python train.py --num_hidden_layers=9 --hidden_size=96 --num_attention_heads=3 --num_key_value_heads=3 --head_dim=32 --intermediate_size=384 --vocab_size=4740 --hidden_act="tanh_gelu" --norm="layernorm" --norm_place="pre" --norm_eps=1e-05 --positions="rope" --rope_theta=10000.0 --rope_fraction=0.75 --qk_norm=false --attn_scale=0.177 --bias="none" --tie_word_embeddings=false --parallel_block=true --init="uniform" --init_std_qkv=0.0511 --init_std_o=0.0511 --init_std_up=0.0511 --init_std_down=0.0255 --optimizer="cautious_adamw" --learning_rate=0.00254 --beta1=0.9 --beta2=0.99 --weight_decay=0.082 --lr_head=0.00943 --max_grad_norm=0.5 --warmup_steps=217 --schedule="wsd" --decay_fraction=0.512 --decay_shape="linear" --final_lr_fraction=0.0 --batch_tokens=32768 --max_seq_len=256 --doc_mask=false --train_tokens=150800000 --max_steps=4603 --dataset="wikipedia_en"
Each number is 50 + 15 x the weight over its row's rms, rounded and kept within 0 to 99. Layers, rows and columns count from 0. The size before them is the row's rms in percent of the matrix's.

# down: layer 3 MLP down (transposed), 384x96, rms 0.0937, rows 238-273, columns 0-95
# up: layer 3 MLP up, 384x96, rms 0.121, rows 239-274, columns 0-95
down238 107:60 26 25 50 46 32 62 48 42 85 81 46 50 83 62 59 70 21 64 45 31 37 17 44 64 43 66 55 38 49 81 41 45 49 56 43 42 74 55 27 78 12 32 64 24 39 45 58 41 59 45 48 68 36 55 51 55 55 68 41 49 65 45 49 53 67 53 53 50 89 71 48 38 37 53 61 62 33 52 34 52 50 51 55 41 41 29 51 49 44 41 34 36 45 65 62
up239 103:51 44 36 53 54 06 32 39 27 53 68 47 62 51 55 43 44 57 44 32 47 28 45 51 77 62 32 71 76 73 59 36 49 17 38 46 37 69 78 55 24 58 61 38 56 41 66 35 45 47 68 22 61 48 48 44 80 58 52 41 35 60 32 41 45 56 42 62 59 71 56 61 55 64 22 70 65 72 37 47 27 52 71 70 52 37 30 62 59 55 56 34 23 53 40 48
down239 105:52 32 58 22 48 51 60 54 73 52 42 73 78 30 71 49 38 60 63 33 54 05 67 56 54 50 58 48 84 32 55 45 38 49 60 49 37 51 59 74 52 50 55 56 60 53 48 50 48 51 43 31 57 42 62 28 63 51 58 65 27 63 26 39 62 50 40 53 47 54 75 41 53 70 25 38 46 48 59 60 08 45 50 36 43 06 64 13 48 46 40 57 53 72 59 53
up240 095:45 17 58 49 69 41 77 33 55 66 59 37 59 24 67 27 53 41 72 67 24 64 75 43 74 59 56 50 55 42 51 64 51 48 64 62 25 33 31 49 50 56 43 28 47 59 54 76 56 35 60 58 40 15 53 47 19 49 61 55 62 44 52 36 36 58 36 70 66 67 41 72 84 65 56 73 39 41 63 21 45 48 46 42 43 72 41 50 46 42 28 42 61 37 68 61
down240 083:77 50 42 41 61 52 49 78 56 58 43 73 61 50 11 36 44 60 58 49 50 21 50 40 37 39 29 61 50 30 39 25 39 21 43 51 57 41 27 51 61 46 55 57 44 69 70 18 49 32 47 37 55 61 34 57 59 50 19 59 51 71 66 72 30 47 48 65 46 61 55 20 44 33 42 48 54 75 39 66 68 60 48 79 45 66 43 49 64 69 53 50 44 78 19 58
up241 106:34 65 60 58 13 68 76 08 48 57 36 45 53 55 52 52 04 43 54 71 42 57 34 65 62 58 38 42 35 50 35 61 75 36 43 58 70 67 43 55 61 67 82 75 64 49 32 29 25 35 36 24 55 55 56 65 48 49 34 58 60 68 51 39 37 51 40 59 52 54 56 57 47 45 33 40 46 53 59 49 37 52 81 60 55 74 57 48 25 39 46 72 32 48 51 32
down241 093:17 35 36 38 69 57 53 71 46 44 50 72 66 38 45 34 62 68 18 38 39 52 33 42 58 42 95 59 51 74 45 73 42 50 38 54 36 33 51 71 48 25 23 43 50 56 51 63 53 64 71 71 38 77 52 38 60 54 35 51 53 55 60 34 41 33 43 59 55 54 66 53 36 54 34 78 49 57 56 52 03 66 54 53 22 38 45 47 79 42 60 38 50 55 43 48
up242 088:37 40 56 50 38 52 44 39 38 53 40 51 41 77 37 29 36 66 47 63 37 63 54 70 35 50 51 42 44 41 56 78 40 37 53 61 59 83 78 43 74 49 52 37 56 54 70 60 63 55 65 36 31 63 75 72 14 46 39 66 61 45 43 43 25 53 55 41 40 61 36 73 14 08 50 54 47 78 78 47 29 41 49 38 56 54 65 38 39 45 72 47 54 34 32 39
down242 086:65 32 56 52 45 41 77 56 61 40 19 50 57 63 56 76 37 62 40 36 37 61 11 43 63 37 35 47 57 73 61 48 45 46 46 45 64 67 61 46 61 41 39 27 42 62 70 51 23 54 43 38 73 36 62 29 44 40 51 39 56 50 61 28 54 70 44 57 52 73 18 47 50 34 51 56 47 40 59 41 62 45 68 71 74 17 49 90 35 46 54 33 57 37 86 41
up243 087:59 59 67 54 44 21 82 28 64 61 37 56 45 45 39 55 33 42 65 70 46 45 38 66 46 49 26 40 55 35 53 60 70 38 68 46 56 80 48 50 57 45 57 36 45 44 29 60 36 39 39 47 31 16 45 37 45 99 39 81 65 77 57 45 41 38 59 69 45 44 54 48 48 38 48 74 60 63 50 75 55 26 72 36 69 48 67 43 37 27 40 57 38 77 60 52
down243 096:48 55 65 26 46 63 43 65 70 47 67 48 21 58 74 81 64 78 60 47 69 46 55 59 58 55 36 56 34 63 39 58 41 61 65 46 27 54 45 62 50 42 38 58 53 44 39 59 55 45 02 58 33 47 46 67 52 32 51 48 53 45 35 49 90 42 64 32 37 22 62 47 69 47 51 78 74 32 38 37 31 44 57 50 25 58 72 28 38 61 37 68 34 26 48 52
up244 096:42 42 44 29 38 40 81 50 36 60 65 47 40 55 53 49 53 23 65 36 11 44 36 60 41 43 43 41 56 74 50 36 61 57 51 50 48 67 64 45 62 58 48 40 99 52 41 38 48 37 55 31 18 28 50 63 35 59 38 57 04 29 74 63 42 36 64 52 56 57 40 58 40 58 42 81 64 50 65 36 54 60 46 39 68 70 50 48 48 48 65 38 38 69 47 48
down244 093:74 32 51 61 46 45 60 43 51 29 15 20 41 25 53 47 44 67 40 73 54 55 69 28 70 76 53 62 32 41 68 41 53 58 68 61 53 51 41 55 53 69 61 52 35 44 35 77 70 65 41 54 69 64 44 55 68 63 28 56 63 46 44 49 57 47 36 45 44 07 57 54 47 43 71 38 15 41 56 57 54 36 63 20 68 38 44 41 51 60 59 44 20 35 52 78
up245 113:40 48 53 80 20 29 26 64 54 63 43 65 40 49 65 61 22 65 64 52 45 46 27 34 56 51 92 52 45 48 49 54 57 52 70 46 39 42 46 61 23 60 57 57 58 67 60 43 54 62 13 51 37 23 39 55 30 65 53 20 54 44 44 24 56 34 38 45 72 52 57 62 51 66 27 69 62 22 51 50 52 62 55 52 65 37 40 70 46 67 87 39 44 31 49 36
down245 103:37 31 38 54 38 39 35 29 37 70 40 40 23 34 60 56 63 30 47 75 69 51 64 57 55 57 27 53 43 33 50 66 66 56 76 48 56 50 11 87 80 50 26 52 59 35 39 48 46 44 42 18 41 65 55 63 63 28 66 45 44 35 54 52 67 59 76 54 48 47 51 71 48 43 63 36 72 41 49 61 79 23 56 38 58 54 42 61 39 63 49 82 39 51 39 35
up246 118:63 44 46 57 51 56 50 43 27 52 58 59 41 66 36 56 64 49 39 38 37 00 37 85 46 59 51 53 00 38 33 67 50 63 41 42 62 42 62 48 61 79 40 34 62 48 88 42 78 72 67 62 42 39 44 38 47 53 39 62 37 40 55 59 48 60 48 67 28 64 45 61 44 41 35 52 64 66 35 43 39 48 69 44 55 57 36 80 32 39 46 43 61 30 29 59
down246 108:76 67 39 78 38 17 40 67 53 50 50 52 31 50 27 26 63 76 36 38 70 52 43 72 32 29 77 48 09 58 65 58 43 43 42 48 52 45 63 25 63 75 51 50 29 59 45 41 59 44 66 29 45 65 22 47 72 53 42 47 47 43 48 45 60 31 24 60 50 63 40 43 56 63 59 36 43 40 71 53 68 81 54 68 48 75 65 40 31 61 44 49 41 49 63 52
up247 093:32 58 52 39 42 18 57 51 57 34 60 28 47 79 62 61 45 62 46 33 53 43 69 84 64 48 73 37 36 49 32 48 64 42 48 52 53 76 54 47 46 92 52 36 72 60 39 41 43 32 47 17 46 41 31 37 65 86 73 60 55 66 65 10 46 24 61 49 53 51 56 48 28 41 40 64 59 35 55 51 53 31 32 69 61 48 44 66 37 47 42 54 47 61 71 44
down247 086:40 60 56 41 57 64 15 68 61 67 28 68 79 51 49 52 52 55 42 36 53 65 32 53 39 66 37 72 63 72 53 35 27 66 63 43 21 41 37 55 62 38 34 58 50 29 59 43 77 76 39 69 49 57 53 37 20 53 43 59 33 34 44 35 38 65 64 52 65 33 53 62 61 49 53 54 50 57 42 53 96 71 50 30 22 70 49 21 50 51 63 33 35 33 53 58
up248 107:23 59 65 52 40 15 57 46 57 24 46 48 39 33 51 43 62 50 58 58 46 37 57 84 36 44 34 35 71 35 49 64 47 50 57 39 60 48 53 57 89 61 20 42 67 72 63 45 57 29 34 51 47 32 31 74 73 43 73 58 63 59 43 34 52 46 66 45 57 45 42 65 23 30 42 75 74 30 47 67 51 31 47 42 87 70 62 49 48 37 49 27 42 42 39 42
down248 119:54 50 56 43 22 46 53 61 38 86 51 54 34 49 39 43 61 55 67 51 31 47 66 82 77 52 72 36 63 62 61 21 35 55 49 59 58 49 39 31 36 50 44 40 29 63 57 35 37 50 35 31 58 38 63 35 24 36 33 47 12 58 34 67 41 40 73 49 43 34 64 54 60 82 55 62 59 45 38 58 43 81 42 32 59 66 59 46 61 50 53 72 43 35 72 83
up249 100:46 37 54 76 56 41 39 53 46 42 69 53 37 38 36 38 58 26 75 62 52 28 61 54 59 94 51 72 19 28 58 31 86 38 56 61 46 64 73 36 47 57 46 35 38 52 66 44 56 68 48 60 67 45 39 37 51 60 81 46 48 40 37 56 40 57 54 48 42 57 53 52 37 39 16 89 66 64 64 70 27 43 58 61 40 44 62 78 42 69 33 49 46 42 51 35
down249 112:40 62 54 52 38 43 55 55 38 65 31 74 62 46 56 65 50 34 47 46 69 76 54 75 62 80 25 68 14 35 48 42 76 47 48 52 44 41 46 49 34 52 49 50 38 58 48 72 59 74 80 84 54 51 50 83 31 42 52 58 43 23 40 29 27 47 49 66 72 67 51 59 37 36 50 59 35 55 30 47 32 30 45 63 45 33 68 35 35 43 75 46 26 48 38 37
up250 100:52 38 71 36 39 57 58 36 30 29 61 83 48 62 66 48 35 56 38 53 52 35 58 63 50 57 63 71 41 52 32 61 52 59 64 45 42 46 56 48 18 46 41 56 59 33 45 45 59 28 18 28 15 54 43 64 67 45 38 60 48 35 49 57 51 65 36 53 30 61 49 74 57 55 25 78 66 81 13 75 17 64 50 41 61 51 46 59 40 36 49 46 81 51 71 53
down250 103:59 24 39 62 53 54 41 43 38 47 62 52 51 63 73 39 49 77 46 45 33 49 52 40 50 45 42 53 30 65 48 40 35 53 48 47 64 27 28 56 56 43 85 56 48 84 45 45 62 40 53 69 50 63 29 71 42 21 53 44 64 51 56 53 51 75 51 41 33 19 74 55 52 41 87 49 33 76 74 52 23 19 46 59 65 33 56 47 17 68 50 74 35 47 31 55
up251 095:29 53 80 42 72 59 23 62 68 48 42 45 42 71 53 41 43 40 35 62 38 45 27 55 56 48 39 44 66 64 40 46 50 70 45 70 58 43 78 41 61 42 62 58 56 50 57 37 46 64 29 16 48 30 50 40 50 39 29 59 27 53 20 68 72 72 27 37 85 53 57 71 46 68 30 32 47 59 50 30 41 10 38 41 66 68 55 58 50 34 49 52 48 49 70 68
down251 093:44 67 37 32 13 38 47 43 54 47 73 31 40 21 47 63 50 40 43 35 45 25 61 52 49 50 60 69 42 25 61 42 37 34 66 57 52 51 54 82 59 77 47 60 37 46 58 47 56 44 33 49 46 27 41 36 73 48 64 57 60 55 59 51 53 63 58 61 18 54 45 79 56 35 66 83 52 34 41 76 72 59 22 57 46 48 84 70 33 45 59 28 53 39 73 46
up252 110:21 37 30 64 51 19 55 32 40 51 56 30 33 49 99 73 30 49 31 62 41 39 59 52 58 68 77 39 41 63 58 48 78 43 68 63 68 49 47 50 76 52 56 67 65 62 52 22 62 39 33 38 42 62 46 40 60 53 61 37 47 52 42 60 40 53 34 64 68 68 41 57 61 41 45 67 36 31 49 75 38 54 33 58 56 64 40 66 29 29 39 24 67 40 71 39
down252 110:30 52 48 51 54 32 52 45 31 99 60 75 57 33 50 86 43 59 44 37 58 63 37 57 69 37 43 20 67 50 48 49 60 33 70 53 37 47 48 53 13 58 44 38 63 56 33 54 50 57 63 58 46 66 27 49 38 62 42 46 26 38 28 52 40 29 51 67 36 65 36 67 67 48 69 76 58 49 73 42 61 60 52 33 28 22 52 36 25 51 47 50 67 74 60 52
up253 089:42 44 63 39 43 26 48 43 58 49 67 51 61 33 73 40 70 36 83 76 37 32 63 61 51 35 36 14 46 70 61 47 60 67 35 68 55 44 42 24 40 79 85 59 49 53 66 39 47 34 47 60 70 53 46 36 55 56 48 47 53 55 40 19 51 52 72 62 72 55 67 46 44 52 46 64 70 44 52 49 45 37 73 13 41 25 60 47 36 27 53 56 25 46 22 46
down253 081:76 52 59 53 52 54 71 63 62 52 61 24 61 53 35 46 34 55 42 56 56 66 44 48 57 39 51 35 73 54 52 51 40 50 52 56 51 70 37 50 48 34 50 60 64 37 60 46 21 63 45 28 12 30 89 38 67 49 19 71 20 73 51 43 58 53 42 36 66 15 38 54 63 70 38 28 46 43 35 67 35 66 41 53 50 91 60 40 47 55 39 34 66 29 66 48
up254 099:23 71 56 46 41 60 71 39 66 62 60 69 45 38 57 70 52 36 44 42 33 47 46 41 51 53 46 78 40 71 47 73 46 59 74 60 60 60 47 32 22 40 64 64 58 43 53 30 74 71 31 58 51 57 47 55 70 67 21 56 67 47 46 56 33 53 31 30 53 77 36 63 71 48 33 55 47 41 19 48 39 67 58 75 50 44 07 43 36 28 68 49 59 31 61 26
down254 088:57 53 29 69 50 40 31 45 53 21 59 37 21 46 59 41 44 49 33 48 48 42 76 62 48 44 50 63 31 77 56 66 61 57 75 73 19 85 45 32 57 37 48 63 30 35 71 52 65 45 60 35 37 38 25 43 77 58 61 68 53 79 36 86 61 48 29 51 42 65 55 37 66 26 54 39 25 34 65 46 62 68 47 55 66 56 51 43 46 50 44 50 30 56 65 65
up255 096:56 25 63 33 33 58 51 47 61 40 38 42 19 55 33 83 48 37 68 55 79 50 49 37 69 68 42 70 51 54 59 41 46 40 38 77 61 25 40 62 37 49 41 59 35 46 40 79 67 45 40 62 53 61 56 31 24 65 34 67 52 40 31 37 30 74 75 64 74 48 33 66 67 29 31 44 37 41 64 43 35 61 53 42 71 73 56 73 30 43 50 63 48 44 37 32
down255 092:85 70 69 33 32 41 52 88 68 60 55 63 47 48 51 48 49 50 41 45 33 57 27 67 49 51 39 50 68 53 72 50 44 40 51 09 51 41 63 54 44 43 46 50 86 34 34 41 72 31 66 38 62 29 66 33 55 47 67 46 19 40 55 37 17 46 24 38 60 44 30 43 53 62 56 64 52 64 47 50 29 67 44 67 50 42 58 22 54 55 53 32 63 67 78 51
up256 102:58 59 61 69 42 55 47 47 43 22 41 44 62 48 47 64 60 62 63 41 36 60 44 99 57 54 49 49 63 64 55 50 77 36 49 30 60 63 62 61 72 60 26 56 53 46 88 36 92 38 47 47 23 55 31 34 52 57 56 30 39 31 50 30 22 36 61 69 39 58 55 61 32 47 44 57 73 34 45 37 58 07 54 51 38 48 53 51 46 54 67 49 38 38 58 32
down256 101:41 16 46 30 65 63 57 72 38 54 21 53 56 40 37 50 22 62 50 56 61 75 50 44 59 72 64 72 65 53 52 25 57 53 42 41 51 43 55 36 32 29 49 38 52 51 47 73 45 39 68 53 60 67 58 39 31 40 39 33 34 45 48 74 39 42 45 79 54 50 62 08 44 54 66 40 56 36 63 40 99 50 58 50 30 47 45 58 85 51 48 53 41 39 58 71
up257 098:35 32 62 18 56 38 62 44 20 54 44 64 33 68 59 43 41 49 66 53 63 52 48 47 67 46 72 40 39 45 31 85 37 65 59 73 52 40 43 52 62 51 64 19 65 67 43 48 44 27 30 27 38 57 49 34 38 88 74 60 34 72 36 61 47 56 49 69 76 45 65 49 52 40 39 76 75 45 38 35 52 46 48 64 57 60 68 49 50 24 30 45 38 81 53 45
down257 096:65 56 49 35 47 23 33 70 48 50 34 32 52 59 23 38 25 42 48 52 34 43 72 76 63 43 19 47 58 65 76 52 60 55 77 46 43 52 39 59 50 35 37 80 46 42 58 37 59 62 32 75 58 83 67 42 64 56 40 71 63 47 41 19 69 50 76 52 15 63 62 62 57 49 29 55 48 49 43 39 15 54 68 41 52 33 42 40 49 76 46 52 39 46 56 43
up258 101:46 44 64 35 54 61 36 40 55 50 70 76 51 44 76 22 05 47 83 63 44 25 60 60 29 43 42 51 73 29 39 46 61 26 60 53 40 40 59 60 48 58 49 56 39 57 44 49 53 51 52 52 55 38 68 33 17 49 45 70 52 57 67 25 52 28 45 68 65 81 37 64 55 44 53 47 49 43 68 38 35 42 52 49 60 28 38 83 27 62 73 22 47 34 34 50
down258 101:69 41 52 63 56 59 68 43 56 68 50 73 29 40 63 51 53 38 31 59 61 02 59 60 53 55 42 49 31 59 61 37 46 55 50 65 37 42 39 63 50 68 44 45 66 34 49 82 68 56 17 55 50 73 46 27 23 49 46 44 51 45 50 45 89 70 48 27 48 43 72 45 57 26 18 56 21 40 48 54 49 53 66 40 64 20 58 46 47 83 61 39 54 44 53 40
up259 086:56 47 69 50 68 53 63 32 73 60 41 34 39 43 44 35 43 44 54 52 64 31 46 52 47 50 41 74 43 53 27 45 70 73 61 57 46 49 32 56 56 34 57 47 52 43 24 85 43 58 29 25 37 60 46 61 41 65 47 71 43 39 11 57 69 69 34 47 39 48 80 69 65 72 49 18 66 55 62 43 54 52 46 67 56 80 24 84 42 47 41 55 77 67 36 60
down259 086:25 33 57 34 45 50 54 68 54 51 61 64 60 40 62 24 54 65 55 65 38 36 34 57 53 44 61 40 71 55 46 42 44 38 26 33 48 82 59 66 59 64 50 81 37 47 66 25 52 43 52 68 80 44 52 40 56 44 50 40 69 51 78 46 47 42 21 55 70 43 34 23 42 46 36 64 72 36 71 36 92 33 52 44 22 37 64 19 54 41 67 31 44 43 54 47
up260 105:56 31 56 60 48 21 31 41 65 63 56 43 50 47 45 70 49 31 53 75 40 29 42 54 74 57 37 53 11 37 28 46 33 78 46 47 32 28 43 41 77 61 45 75 40 57 49 38 42 66 45 58 52 66 41 20 68 52 57 40 38 46 51 66 62 31 66 45 75 48 53 58 15 48 39 51 52 56 32 50 44 52 45 53 76 84 46 76 59 51 48 72 65 42 19 54
down260 094:62 11 41 60 45 57 60 43 51 74 45 53 64 38 58 46 44 64 36 42 46 68 55 71 42 38 49 73 69 53 65 25 70 53 28 24 37 35 24 50 60 34 69 50 55 72 37 46 37 47 52 50 50 25 59 53 52 86 42 59 73 83 65 36 28 43 38 52 34 63 48 46 54 81 41 45 72 50 82 28 30 26 43 57 47 47 51 29 52 38 58 43 63 30 63 44
up261 098:38 36 42 23 20 52 86 42 61 69 25 51 50 60 49 50 39 47 67 70 27 59 70 56 57 55 57 55 46 63 42 46 61 37 54 51 40 47 55 51 50 61 80 42 41 58 39 42 41 27 69 46 56 22 61 76 38 23 49 63 45 26 46 41 60 62 35 40 94 55 53 62 62 57 46 29 23 55 39 38 36 37 53 64 62 71 73 59 30 27 25 58 46 69 37 64
down261 098:44 72 55 82 78 46 34 62 38 27 53 55 78 59 56 57 57 80 51 34 66 59 37 58 39 58 33 43 34 63 34 77 38 40 44 51 47 60 35 55 58 40 31 24 67 56 71 46 75 42 37 29 38 56 31 49 42 42 20 61 35 71 64 54 49 35 45 62 66 40 57 41 47 68 46 50 60 28 68 33 88 42 44 11 34 61 41 45 56 51 50 70 54 71 43 48
up262 090:11 59 45 38 52 26 51 53 47 63 33 79 48 84 38 26 47 58 58 56 63 33 33 70 26 67 50 27 53 52 36 35 46 39 72 69 33 42 51 68 37 63 56 38 51 43 27 72 54 44 68 44 42 38 49 42 60 64 46 67 39 47 56 54 58 28 47 52 47 54 69 45 53 43 55 29 52 49 73 14 44 29 59 44 75 80 76 55 43 71 48 42 23 54 49 22
down262 099:75 06 77 42 59 50 41 34 30 45 69 53 66 24 39 71 63 59 38 35 74 63 52 34 71 39 49 48 32 62 40 36 53 87 38 04 47 67 58 51 70 51 49 41 74 45 58 41 36 50 30 29 44 61 71 76 50 54 53 48 48 49 55 42 37 54 70 40 64 43 44 62 33 62 36 50 40 42 42 57 47 56 39 59 31 28 51 40 57 25 52 59 68 73 48 54
up263 073:40 58 62 67 12 42 66 28 56 54 51 38 51 50 59 52 62 40 62 73 51 62 44 70 46 38 50 58 46 66 48 42 53 60 38 42 80 38 70 74 24 52 49 56 61 30 56 69 83 54 52 35 67 58 28 71 82 23 57 36 70 24 67 50 41 45 32 17 33 57 74 51 45 63 47 42 44 58 49 74 47 59 71 65 42 47 15 61 50 47 37 49 41 42 60 29
down263 086:61 34 20 60 52 31 47 79 51 62 54 52 38 42 45 56 56 58 41 52 49 56 46 44 39 62 60 54 58 42 47 54 43 57 30 52 28 50 46 61 57 58 52 66 47 36 58 54 30 56 79 48 35 39 86 39 17 73 51 62 29 68 24 41 49 45 70 54 59 02 53 39 63 71 71 50 33 61 57 40 85 33 33 18 74 60 56 19 50 65 61 41 39 46 51 54
up264 093:53 43 54 44 59 57 26 37 53 25 38 38 56 61 42 49 52 75 84 57 40 59 28 49 39 43 50 88 16 74 53 49 48 92 54 55 37 45 50 34 60 65 64 64 54 52 55 66 70 62 57 44 35 42 30 26 80 10 27 38 36 63 79 49 49 63 34 41 68 51 39 48 48 43 38 47 77 44 35 62 46 45 58 50 48 40 42 54 47 42 31 62 47 61 27 65
down264 092:52 64 36 80 48 34 60 57 49 55 30 48 47 48 52 45 51 56 41 43 56 75 77 50 63 49 69 64 54 49 58 66 41 61 50 69 60 39 45 37 42 40 30 67 57 32 38 70 61 21 71 39 35 44 72 46 31 47 61 55 57 47 47 33 62 62 49 56 37 00 62 45 28 27 74 32 39 32 64 75 75 49 63 43 52 75 80 50 39 49 41 31 35 23 62 47
up265 107:53 30 66 46 48 53 68 43 19 69 35 64 52 35 63 48 57 42 60 46 38 40 62 72 32 38 58 54 55 62 42 37 52 58 42 76 38 46 71 22 37 59 49 50 44 84 63 26 54 37 48 60 44 68 51 42 55 63 76 33 25 29 79 46 23 41 51 54 36 68 50 52 35 44 35 51 70 41 82 68 46 61 37 52 43 62 24 56 24 57 53 45 23 71 60 15
down265 102:44 65 49 48 63 40 29 56 62 33 58 62 63 74 00 05 33 39 58 29 41 50 71 25 54 58 37 46 33 47 74 60 71 24 45 51 40 53 78 33 52 66 58 59 47 63 57 23 54 37 40 44 58 69 62 43 44 58 52 54 50 47 46 57 63 55 63 59 52 51 30 53 59 56 49 62 77 52 42 67 34 53 35 69 75 80 43 62 48 39 40 39 52 34 55 23
up266 092:40 37 38 30 73 61 50 61 38 41 53 49 55 21 17 55 58 39 57 48 56 22 63 79 60 59 50 30 51 48 49 51 55 47 80 51 47 55 43 39 48 57 54 44 23 65 74 68 54 40 57 30 43 18 31 66 39 44 14 69 63 46 48 41 51 32 72 77 70 65 55 54 33 46 35 47 75 42 39 27 61 52 36 36 42 58 53 72 61 27 27 39 76 45 46 73
down266 087:77 48 70 76 39 41 44 61 58 50 58 29 54 31 42 66 44 81 42 35 65 58 57 44 42 49 30 37 37 51 61 72 37 31 52 58 35 43 35 71 84 42 31 25 26 40 42 19 67 64 45 48 47 43 58 49 60 58 55 42 62 68 77 49 54 74 47 50 45 56 52 54 46 53 56 55 33 41 59 62 68 25 72 34 85 36 30 17 55 64 63 46 51 49 20 33
up267 109:52 34 62 55 40 51 61 48 30 65 57 51 46 34 23 60 31 53 44 48 53 13 16 29 57 78 21 60 42 32 43 45 51 37 70 41 58 46 54 24 43 51 59 31 57 46 56 90 55 81 46 60 45 40 46 61 45 61 34 45 26 63 45 50 46 33 40 40 45 58 68 62 57 77 32 55 97 30 57 52 28 61 50 52 55 69 72 55 58 67 59 47 57 36 66 62
down267 120:36 66 28 18 41 19 43 36 51 36 54 45 68 40 54 58 53 67 25 63 19 66 47 47 64 56 58 30 41 41 36 25 52 51 50 62 32 51 74 37 31 67 37 43 49 74 69 51 50 72 33 38 74 37 26 60 60 66 46 47 18 39 47 41 35 52 61 73 54 75 51 57 56 50 68 56 50 76 67 50 00 43 72 52 63 46 38 41 56 55 51 53 55 59 48 38
up268 099:61 49 64 57 41 43 33 46 71 26 33 64 61 41 28 67 41 52 61 51 69 50 63 80 65 68 18 59 67 72 46 30 47 49 59 50 70 43 61 51 25 69 59 68 60 47 90 67 80 84 33 47 49 60 24 35 61 75 30 27 44 25 48 48 67 61 49 70 59 45 51 59 31 36 52 32 58 48 47 41 52 56 62 44 62 37 34 69 46 41 53 44 23 48 50 55
down268 093:79 52 33 41 71 55 36 33 29 38 48 52 73 48 57 45 44 54 50 62 59 53 34 57 46 35 75 33 52 75 61 71 39 68 53 63 53 42 43 64 66 45 73 29 41 32 45 62 43 46 22 58 71 70 38 67 39 54 41 62 70 74 43 71 62 70 53 61 36 14 56 39 17 47 57 49 50 81 44 49 48 46 72 23 58 31 44 59 26 64 53 55 24 32 29 55
up269 110:55 13 65 67 42 27 59 56 58 37 66 62 42 35 44 49 47 43 55 56 62 45 43 36 25 72 39 37 41 89 54 40 38 43 53 45 49 58 45 48 81 58 37 42 34 53 51 51 84 66 43 55 49 33 59 46 50 56 63 45 79 27 31 23 26 36 59 59 71 62 36 48 41 27 51 72 61 43 45 66 46 16 71 81 49 29 34 41 43 57 46 42 75 42 28 48
down269 086:69 41 70 45 50 68 35 64 29 49 58 33 81 32 57 55 47 68 68 41 48 37 58 30 60 50 37 45 50 45 38 65 55 59 36 57 51 63 60 59 39 39 37 43 54 64 43 61 37 39 24 61 64 36 72 90 72 40 39 32 53 55 45 68 64 32 49 48 66 64 48 56 17 22 23 75 33 27 45 44 20 59 42 44 41 74 44 37 56 57 46 84 73 53 31 45
up270 085:72 58 57 29 67 48 63 48 67 39 64 71 17 54 51 61 36 68 45 55 39 43 59 54 27 64 60 62 45 43 33 35 75 44 43 57 38 39 65 20 38 52 32 20 41 65 80 73 43 40 37 37 37 41 42 53 73 30 65 78 29 50 58 71 81 56 20 61 56 52 34 65 21 67 38 65 50 58 55 79 52 44 24 36 59 57 44 61 62 38 57 46 55 51 49 59
down270 092:42 39 41 56 43 63 22 53 64 51 35 39 71 33 48 42 91 46 39 53 21 70 54 32 40 58 59 72 47 49 46 56 44 28 70 58 50 63 53 63 53 53 25 54 67 04 45 36 53 59 48 41 53 32 69 64 43 85 41 60 66 57 46 36 45 28 46 54 42 32 62 47 55 60 67 55 61 38 36 31 44 65 60 16 46 75 54 46 49 91 64 44 51 27 47 49
up271 097:43 64 62 56 20 38 18 52 42 46 30 75 57 30 36 58 68 47 80 76 22 50 49 57 32 73 57 48 76 72 55 38 67 54 44 56 67 79 43 34 19 57 56 54 33 55 30 51 53 58 51 63 49 19 42 59 75 42 58 24 48 53 48 43 50 56 52 38 76 53 62 63 70 57 55 49 29 42 37 64 54 19 56 49 66 33 32 56 41 42 20 48 57 54 34 59
down271 090:48 51 47 43 47 56 41 61 53 58 66 41 57 53 62 57 39 45 56 42 51 38 20 76 56 52 30 34 69 39 70 60 52 37 60 51 43 61 33 13 57 45 38 71 39 68 59 52 76 72 35 18 58 81 68 63 27 59 46 67 38 41 17 69 51 43 65 35 25 60 56 51 86 55 34 48 64 53 33 40 22 43 65 81 66 63 42 55 36 44 43 46 37 41 70 36
up272 099:40 54 73 26 29 61 41 43 34 49 53 53 49 49 56 51 56 71 83 48 50 42 39 32 71 61 58 72 54 52 65 54 49 38 40 36 56 42 49 15 63 44 63 56 77 55 72 86 50 45 65 60 56 40 60 33 43 16 28 61 21 64 35 47 50 69 39 21 51 50 62 65 41 53 36 60 40 23 72 37 42 34 74 80 65 44 43 71 34 33 58 42 34 60 43 49
down272 099:31 33 47 68 28 71 57 48 46 52 54 38 52 48 59 40 49 42 48 34 14 68 68 63 48 12 27 14 38 63 33 65 52 44 45 48 48 60 44 61 41 25 75 21 50 76 56 23 63 65 30 43 81 69 37 63 51 59 49 51 55 52 64 62 41 64 72 43 36 84 62 39 76 63 44 56 50 70 56 63 40 59 66 61 32 47 35 38 60 50 39 43 52 61 41 48
up273 093:54 48 65 49 25 23 44 31 42 59 44 41 50 39 46 68 70 88 66 77 78 43 51 39 38 51 35 31 57 46 36 52 34 62 40 59 83 21 65 32 50 59 47 61 63 43 50 39 59 53 51 54 31 66 56 89 66 42 59 42 37 46 53 43 18 25 71 17 61 70 38 54 56 56 45 54 48 64 55 45 33 42 77 45 64 47 36 48 63 61 25 62 46 70 58 37
down273 094:53 54 48 72 65 58 55 70 43 72 61 41 39 43 37 68 71 63 44 22 62 47 43 46 61 32 46 41 61 45 44 76 33 33 69 37 33 28 34 54 64 68 25 48 54 21 28 23 38 45 57 29 50 50 62 66 35 53 37 81 44 75 46 47 66 39 42 46 54 51 47 41 41 77 38 57 46 59 42 30 36 39 54 49 64 61 63 43 70 55 48 72 54 09 61 91
up274 080:50 47 52 45 48 11 57 53 52 66 53 70 68 17 43 78 57 66 37 51 45 44 44 42 46 55 59 87 52 74 41 61 37 50 48 46 70 38 67 51 49 75 86 56 36 31 69 39 83 50 49 74 30 33 22 54 65 21 69 38 71 39 67 57 43 52 63 52 40 65 48 48 43 53 24 33 73 56 63 57 55 36 59 36 41 55 27 54 55 54 42 46 29 64 64 47